Weights of a small transformer language model.
Size: 13 layers, MLP 192 SwiGLU, vocabulary 2417, 0.953M parameters.
Architecture: RMSNorm before each block, rotary positions, no biases in attention or MLP, untied embeddings, normalized queries and keys.
Training: a variant of SOAP for these matrices, 81M tokens, 2472 steps.
Each number is 128 + 32 x the weight over its row's rms, rounded and kept within 0 to 255. Layers, rows and columns count from 0. Numbers have three digits each. The size before them is the row's rms in percent of the matrix's.

# layer 3 MLP down (transposed), 192x64, rms 0.212, rows 161-191, columns 0-63
097:180100123173161136136168065146117094198091092126123152124120131163060147164153142126130169112133061133167144188154106087105144096159140137101159094127106082132172087128137078107056135135131133
095:113185137108153127076133032134089129130182125166137198095099171156140148114139117162119139144155135110101132048110096133171124097146140098173150091118108165142147128148118092095129214143125119
102:108112116129083091072093049109152112076128125084051155090156138140149164087113076091122144171101093163121096089110112138140144110160117140168109098103129145167113205171160101125102103161120130
107:120139145154137095168147130099125160137184067137087146131133117139144105139184113166120094149112158094088068075092158104131093125112190111167092067098121126094137060104181095111092131189154128
108:085042157119106151128093118144148083127083182104119120133123173115165138060131125029192102127127129132154089071098129131101109151113084128146197086119117129128153126126113139115171131137136094
096:138148126167080140137084166110063142160170060100140120114116113133178119109147166145124140102130131057165199153098141081093117118138074180120115138101172175163142106148110098127099095197131117
095:110143132189106143121119095116172121120121129065162073107134143156155116134114088143185137175160104141105189132162098159177112193145180135148110116153130192117126116125084066156141193134080158
101:158162156109142139085181064145100109095125149142111132081064143096107115116101180157114177160125176082172177130141164128093093155084084142131134104145118136109088092104121223142140123107093116
111:132093170144136161085093144127154100168148063168141164214112153136161123086116116129166105117161118154104088113135105099161187140112105129136096087126087086158096154112101183111110039142146114
099:143128120095062151124105188094096156093170132125107109175130138170104142098090175080098125112146090113104140134091129161202073087199131135146091071103108158144128156132140057092134149138137129
112:134136148117094146153127128098117105138169128185111105126088102093133125136157096080147107112073106096176066022105078163070119151128135142179108171105150122082096157070121153136127090113109109
094:155139101105111158070161103073076118125143111100068155094167130126115079078083109150080141141129125124171108108121091133076078100122154102120081162112114108153149217149136135129159157174098078
102:123115143118067140158136140160177151187088199089147123142185077119106130130178140192158179129151123170151107110107117074130161110137100110146097068095114188111119136069118083117109143116120158
092:119117117110141138105144095105189126145135179140166111100093136095122140108182080175096102157133133100148213179146048115164108153117155185106159118139173135196137117155100087146093106114092113
085:172089082117110116157092168081152172175163166144143184076142139157137101153148182113134150181096133094098107140110102126133132107106170131088131124125179090154150090151190134070151204142129130
093:079121100178161178107087052145108149113143146098143113148082151133135148116164159122140100106187098169159146126111129092141201142129126156107111101107112168163165102140137182171054097146088086
095:150097200147131118086136133164102158115100127134134104144144111117148078070118134158125088129178104160177095079135123121104138145148094145194173160054074086143125183144151086148136096128062143
102:095149080121136072142159145120152151099136121139165151134086124146136128169073156232110152166151117092083177084142186130128155105126121098093132108152125189153126082101086158137162097081143093
072:141146149163133094168153075137125120127096135148109169135113132112127154119179177013135092124149124115083183071086122139112136100154106082140131082118121076135161100117197158093132167115163154
095:140071192105132129118142056118184104130120108126079109122156123129132089090116091143128090154150155126121141112106122122128151123060055143189143148105158110130080197159120068154066169122146123
091:084099132134137135110061142121098114208056103085135131110141081120121163114150143157147132095083109145171138130074083065124103097125104160121148122083135124157140167091149162159088117057111176
100:118167142086104127166090167142177118145147121067090117137115128202115121171161113097125143081123127123122155135089125128139113059127115118091077176172071067083082062154127160114122110129105164
103:123141104173210128224133151126140138136175131120102106119154122166171200111166142145046174105156118134130122092161135098120135128149137154106108166093169109117157067084132158149135130160133166
109:194111153115146148158156134145093105106117152113097134124121112137099099096077135155149092116169147097199151226157163170150091099145137155131168116148182126123175085098069094157126083137101104
094:187117201160137096185123158175145166204123123136134164075107167116142146093177144080181155129129105148133143141149139169139118106131128111096187133133119133168177082161096127106114169161096084
102:100112190136141093096126109082063177098137171090093136143113071140129148075101105147151103179104131077138179068121126160093081146104098100114167129101148115080084129141098068099148125150110155
069:136166158125121135173124200149180161200098150114079146115112205106099113112120130100084166119166135100097100168068162129153126107133102122135160088118120198144061140097156125081127123103116135
092:122137174124171074128114091153188118120190102111143110110106117105100091160174084124155099118188117194095121115058083131170176166075134168137091157137139170178120162157132137167125118130133119
109:137165127131155081098097109147108128164159110165071163139135061111138151167042126186135111099148180125108099102145118096101093110142171159109086157114145091071090184108089165142129140178127142
095:181136122154166093145145134168109116092128063134100115152120123116119147062096103121126157114077138068148153132130129146131196076151140109143080134170155125095129087134155128090129246114151099
100:158121187136123201127129068089125153158154209105090125125126102117146161110145145083125082147131104130083120185148126111177140134117223141099093101098135143079152114133104148126106134170169164
# layer 3 MLP gate, 192x64, rms 0.25, rows 162-191, columns 0-63
098:063127195152153110122169107134135138210128161104158166176101146123125110106160116085162081128102119101128156121139045115114088138162153163113110136074084141143093181131135179142119093170102150
095:124120202147174117150140172188180159150112143092082139165122118116179163151139169125100187147120151187122153101132141104133058138147153130150115112102159158101100088118155184120109100131090055
109:116158120094084161136110123086137193137113091130094130087105105101163125113183052131132114132148143159132116085132066168196107112113135120081105136144093175133116119080113077209120086104158146
109:096199097143100124145096091108093118123113097143110113098142147090122152155134116171174174163156138195152054104102154119139134116113167147093115125128127059092180084128139140089062106102114190
084:121095091105135161185099106111172108147139127144081161199127183144104102111137177115102095132154125139117097066136123164179134147111157126159128085078110063106154097137128141171170161052082129
103:100115161143122117104124148137105161100198096116143058195151083190112133069142108174144122075139189119145088162152121106151105137069143164116146119108051129140121099094119147094094100149124151
102:099137155109179188117101136113096117160130145151120179142149132109186136086158173184125137109084146136114111132105114101111211171102090080115113159174129129084091150164157201184120118097103110
119:115102121090052158115085068177064096111148132121041138121141140113173148113142124105111146123138089119100147118121147169092129169139158099171146180115140111116089137112144078158191182124092097
099:080142181116172112119060090103119090161151115137130085098180094108103123117191111151194122140154096137122135142141155134129175094094084104142098128150169119120106156156151156192151129135039089
099:151134160130138130124104104088079121112135153143075152087162107122093164187165191139085140126127110115131136167073169110109109197174087080122085174208062130139117157120166115122127148117113111
103:093122158079077152119131082141135081095104114119109122134144171150101194128127125156146157169161112092132113071110080086107116093208124131184111134154133117083192146099155097059166146140137103
091:072120108108180174117192153097122144110076155087061166104107124162133183133120181111113093158144109091098182116135148136155115145138086156125134103150137148096116108150144040178171133085124146
095:118151131114115097128089085153126105120056121141152128153152163153136138102137173152172109135060057087114198150088090114146101092169161078122122141065148111118114105091166145183104111071144139
095:071102102117203120076183160072069179096153114112144157150106130196141116102096182137182160181125142111134077120124103131146142126140176123098183139121096125158157090135129141165117137145096142
103:133178083138164169116108156115166177127115098102140164116196132182174094126140076165115097143118136052072139100125119159114121173098164100082128141106171146100095133100181149106110177111141172
091:150140164112104112136160184107121154139121194124141080170096162105174067133156151158119130168131127158073134168161112129085144149106090159130154168141107140196132143133224193145111122147142162
112:118117157112098150107128112154145200073190169138109111180151127170180149189144138164065178132092134073154135136113106183121097135133117128143163132136092115111081108151105151174143117108065082
081:089115141135068096094118073103081178120121139144122149180154082166069065115116134125106125093118151117142063148128193122128073113083146117083158180122103171092154151120112137149114105137125063
099:102181112181148102143142147152186121158144112139102076131123199065114121051150138120114162199149149129077130138164135138104168122151148189114169165114097157110147101073125153139137105152167158
097:101118054094130135140110113160113128149157147082145117124105165099104172088133042125058113159157150154132119124088084146159136118144101090196195136109088139136114160135130121144072130095188164
094:149148138156113119111180117150090132149109168123182153126155106149151180151162070190076104113190090134147102127191098098102082153148153147087080091129078091108084132154122113191148127097128111
103:137084120075146113090108149124130160118141123099131109135111142062125143092161129100092194177072142118107155154148066188109154172086120178111118109089124163080085096084144106190138093089142138
106:130145160145080136107205096125142194129159167069155151127136158081144172132185164126112180132157131136175097141205106142181126120112130159124099125116124070119107071120145137157121161139135065
094:162111129138204188123083132114131139178147110136122150087087172187152155125171177157150117117099129079180112144139085102101134174160179112130133131157142159165134060091084123157158178106147122
098:081123192130156139099158126135138110168152124152130167171136140107186197162154121155145107168110118126095120132175115128140107145126123136074229176137084183124183096118147134158133133144180176
084:179149176128177084086142138120124135166109131165142179142144176120142089135145098164115076101120106177052130159141143137090092195127064125184128114084133082112104129121152122133153144108179076
095:109107109128153105083154135133117208111160127128124130158100087133145184159101121154190155131182135125210111121195082138155116154182149148161091132157111187060129135143150081131127167117109134
115:074181112100107137131175115062150112172048132122126163128093147080137135161149160143173106155112070103101103131069106142162164141157174161134172158114159122140105109156194090121155112134169123
095:086145117049182165148192105116070086122117130124123151123131138115160156113133081127150113064190136101084102085153149076149116120168170133138134124082113083155123156083128064126133127080145153
105:111150153092137126160112143115154121086156066138141179122161132107114195124139125196129134129126126141081157180096147142127128104161130155160087152059095163072160093047120142107081095127127191
# layer 3 MLP up, 192x64, rms 0.232, rows 162-191, columns 0-63
110:109119066124144157148106094110058121141209119116080168078148133081145141113114125110106187193118085110087145130115125133144166134152093125159126106109139075190133177166157079142125109147084157
106:109112143110077114145093142174152091067135196107045154073179158117133134128141155126101167160123150173170111129113103146146114132102144114138128105123088150108061072199147152146095132151080121
101:155108079104149094151090072132176124182127114164132055193175153115139172061124111123103147150141152150107147139147060089131124136121095192147139147143090153153119183104113144098142125116089177
108:163150153152176096158083169136114090120198114060155126129220106132070154167137162138123162079157111124111091114070136120169116107098094136108110182148119158139067114146144139107111118167122135
088:123185125089147151141172099091131088119130142133068184038137115062142124148120091162152174150168109137126126166121095099119115127106079136077134203194147161117123125121097108120169094105134131
099:115123107121142123096087130114106165145057179085156210123092094126155134182116199105132133132076067109127105119125144082106114186182123108073114154100113131131129141165088084122107165127161104
103:165122125077113128087123110128144098119135151114092171099208128153072158149158119134076155136084058108087124106190113200150178112127124104157117080119133126132137122106144079148206148122123096
110:085103117123148084155125117154133102181144113109150088152115130153171089076113177086110107158104174077145139053173114123127084131198107133116157132091087186105118145109064118100137188128105141
107:102129152070134103144100086088141112191132079082172123145079163082065091105133108120152091125181107122105155151097148126172083127032147183123116133149154115118136133137093142102107115168113162
099:185120123148209093150118179090106094099122098173161116136142146126094190133105118178114134132150123140098122154151170151204157122119117172104179130070091151180118116135153086157145110145084081
095:124083183129083123147125097121097130143090127137182166070106178091133154135113114133093162106137095154076135135059134185088186093156163119087143113067122159156139159134153154120146159111196155
107:105148113177093186108096064129162168106099102127105116123135072129076194149143167184168173152136160105112148124095145124147129104143150121121081169098167105119157132113067094087114175166170100
090:139164115158162144185133129122101114100150160181088079129133067112060113134153088093072123112167149156158103098130123076148133062047134148084162120165118181149110139149111117144121088136166137
090:133105073170150108090165137138161153131121118142164124179116077087124063116109154131079131130120149063192164114151154160149160147099125126161131118153150071168096227124136148152122119129121070
096:082063129133070080143180105132040137121136134182164095125143129110099180089126105131167124173148166149141098098124107114101110116133131182132131151143126183146098190166088147113134157095101077
093:137156095154165207109110142127158159143091136105085064138105076139061146132072106118109129147121116091168146103159172161087087117131180129121172114125071126092101113093075093086122167123128098
101:152092154088081107134080113087052158066150088159094140132144147144147129122109094171126164108162133155103082121151188166110163116083162130106164102106157129140124145115093172156141119062068084
086:124141130145099112124109107095098187119118137140115158172148137130115074164059104147131130141123154143130081173158240137134113109146185150111175177129112115097178136173148144164127090102158064
099:073098107017151167122178124154105097115079109089149119102186152168124151150125075113152078117097122107140105146105144094114158081054119126129136138157126129107131119135152058177114114126132111
082:147132216122189134140130149112145164166132085166147150133155142188125103168146169144190164061129146101164123158142147088101096156065107157067142163124126168152147077115116151106112119116090126
111:167195113117112102155164124122186113142097172107108081149138138112133167092136139156109146081150079114134127085088067109139069155089080123134163127171081143154062133151117149109136157177059133
099:118195125134157132100128150176112143114195150131127109112139121167140132089107054122158100117143068128124170101083135145104033134146105108067099093148047114137171134162116140165157127120098130
118:141095133058147139154129087127142178170123061171173117178069116164120172149114144077105126139141085107142084109169174132204090119123125105115105075151136147140162125174148122139155113128105186
101:184186080146131098153096161170185117170170100113115151179162136104094133097100154090080118210097092121133126113087127155164116171135105167143097097135116168160134138067141106127115106090097162
109:177096141118121152091019116088095148097112128100146104114086112213115062115079128122075169102115101125158178137127146172144191088107128156153110111147148151143096119111123142132131143119087139
077:113143176094071101076170128117179131111075177139151178129126114127127094066158125146120131082141090111134118098119085131068163150157086137139188129205065154136140123147121143088107164146137164
095:193122140129099135126157174105162114132089126191123137142136161126134085093114124180113145083171128081184114152079181174112122119129153030122121116141162112116128104085134155109128075160112195
111:082171118152152105232122124110162123126127079160177110156155107153108137159081124129148135147063169100094157143117092155178100162182121176152161161096136159141113162113148182132126135123071127
102:109146082130092122115172095097142131108116145105103180075173112095108142131143149110152062126167145118132164120099108114103173096163166088124132105174125063198140128093143119068102100088163202
095:154116143170137103132056075178119124118130129119144112168102095146088096196126102124117134164169099144135144127144187161181146141146184097116089101097230131123065122162113102169144121131127117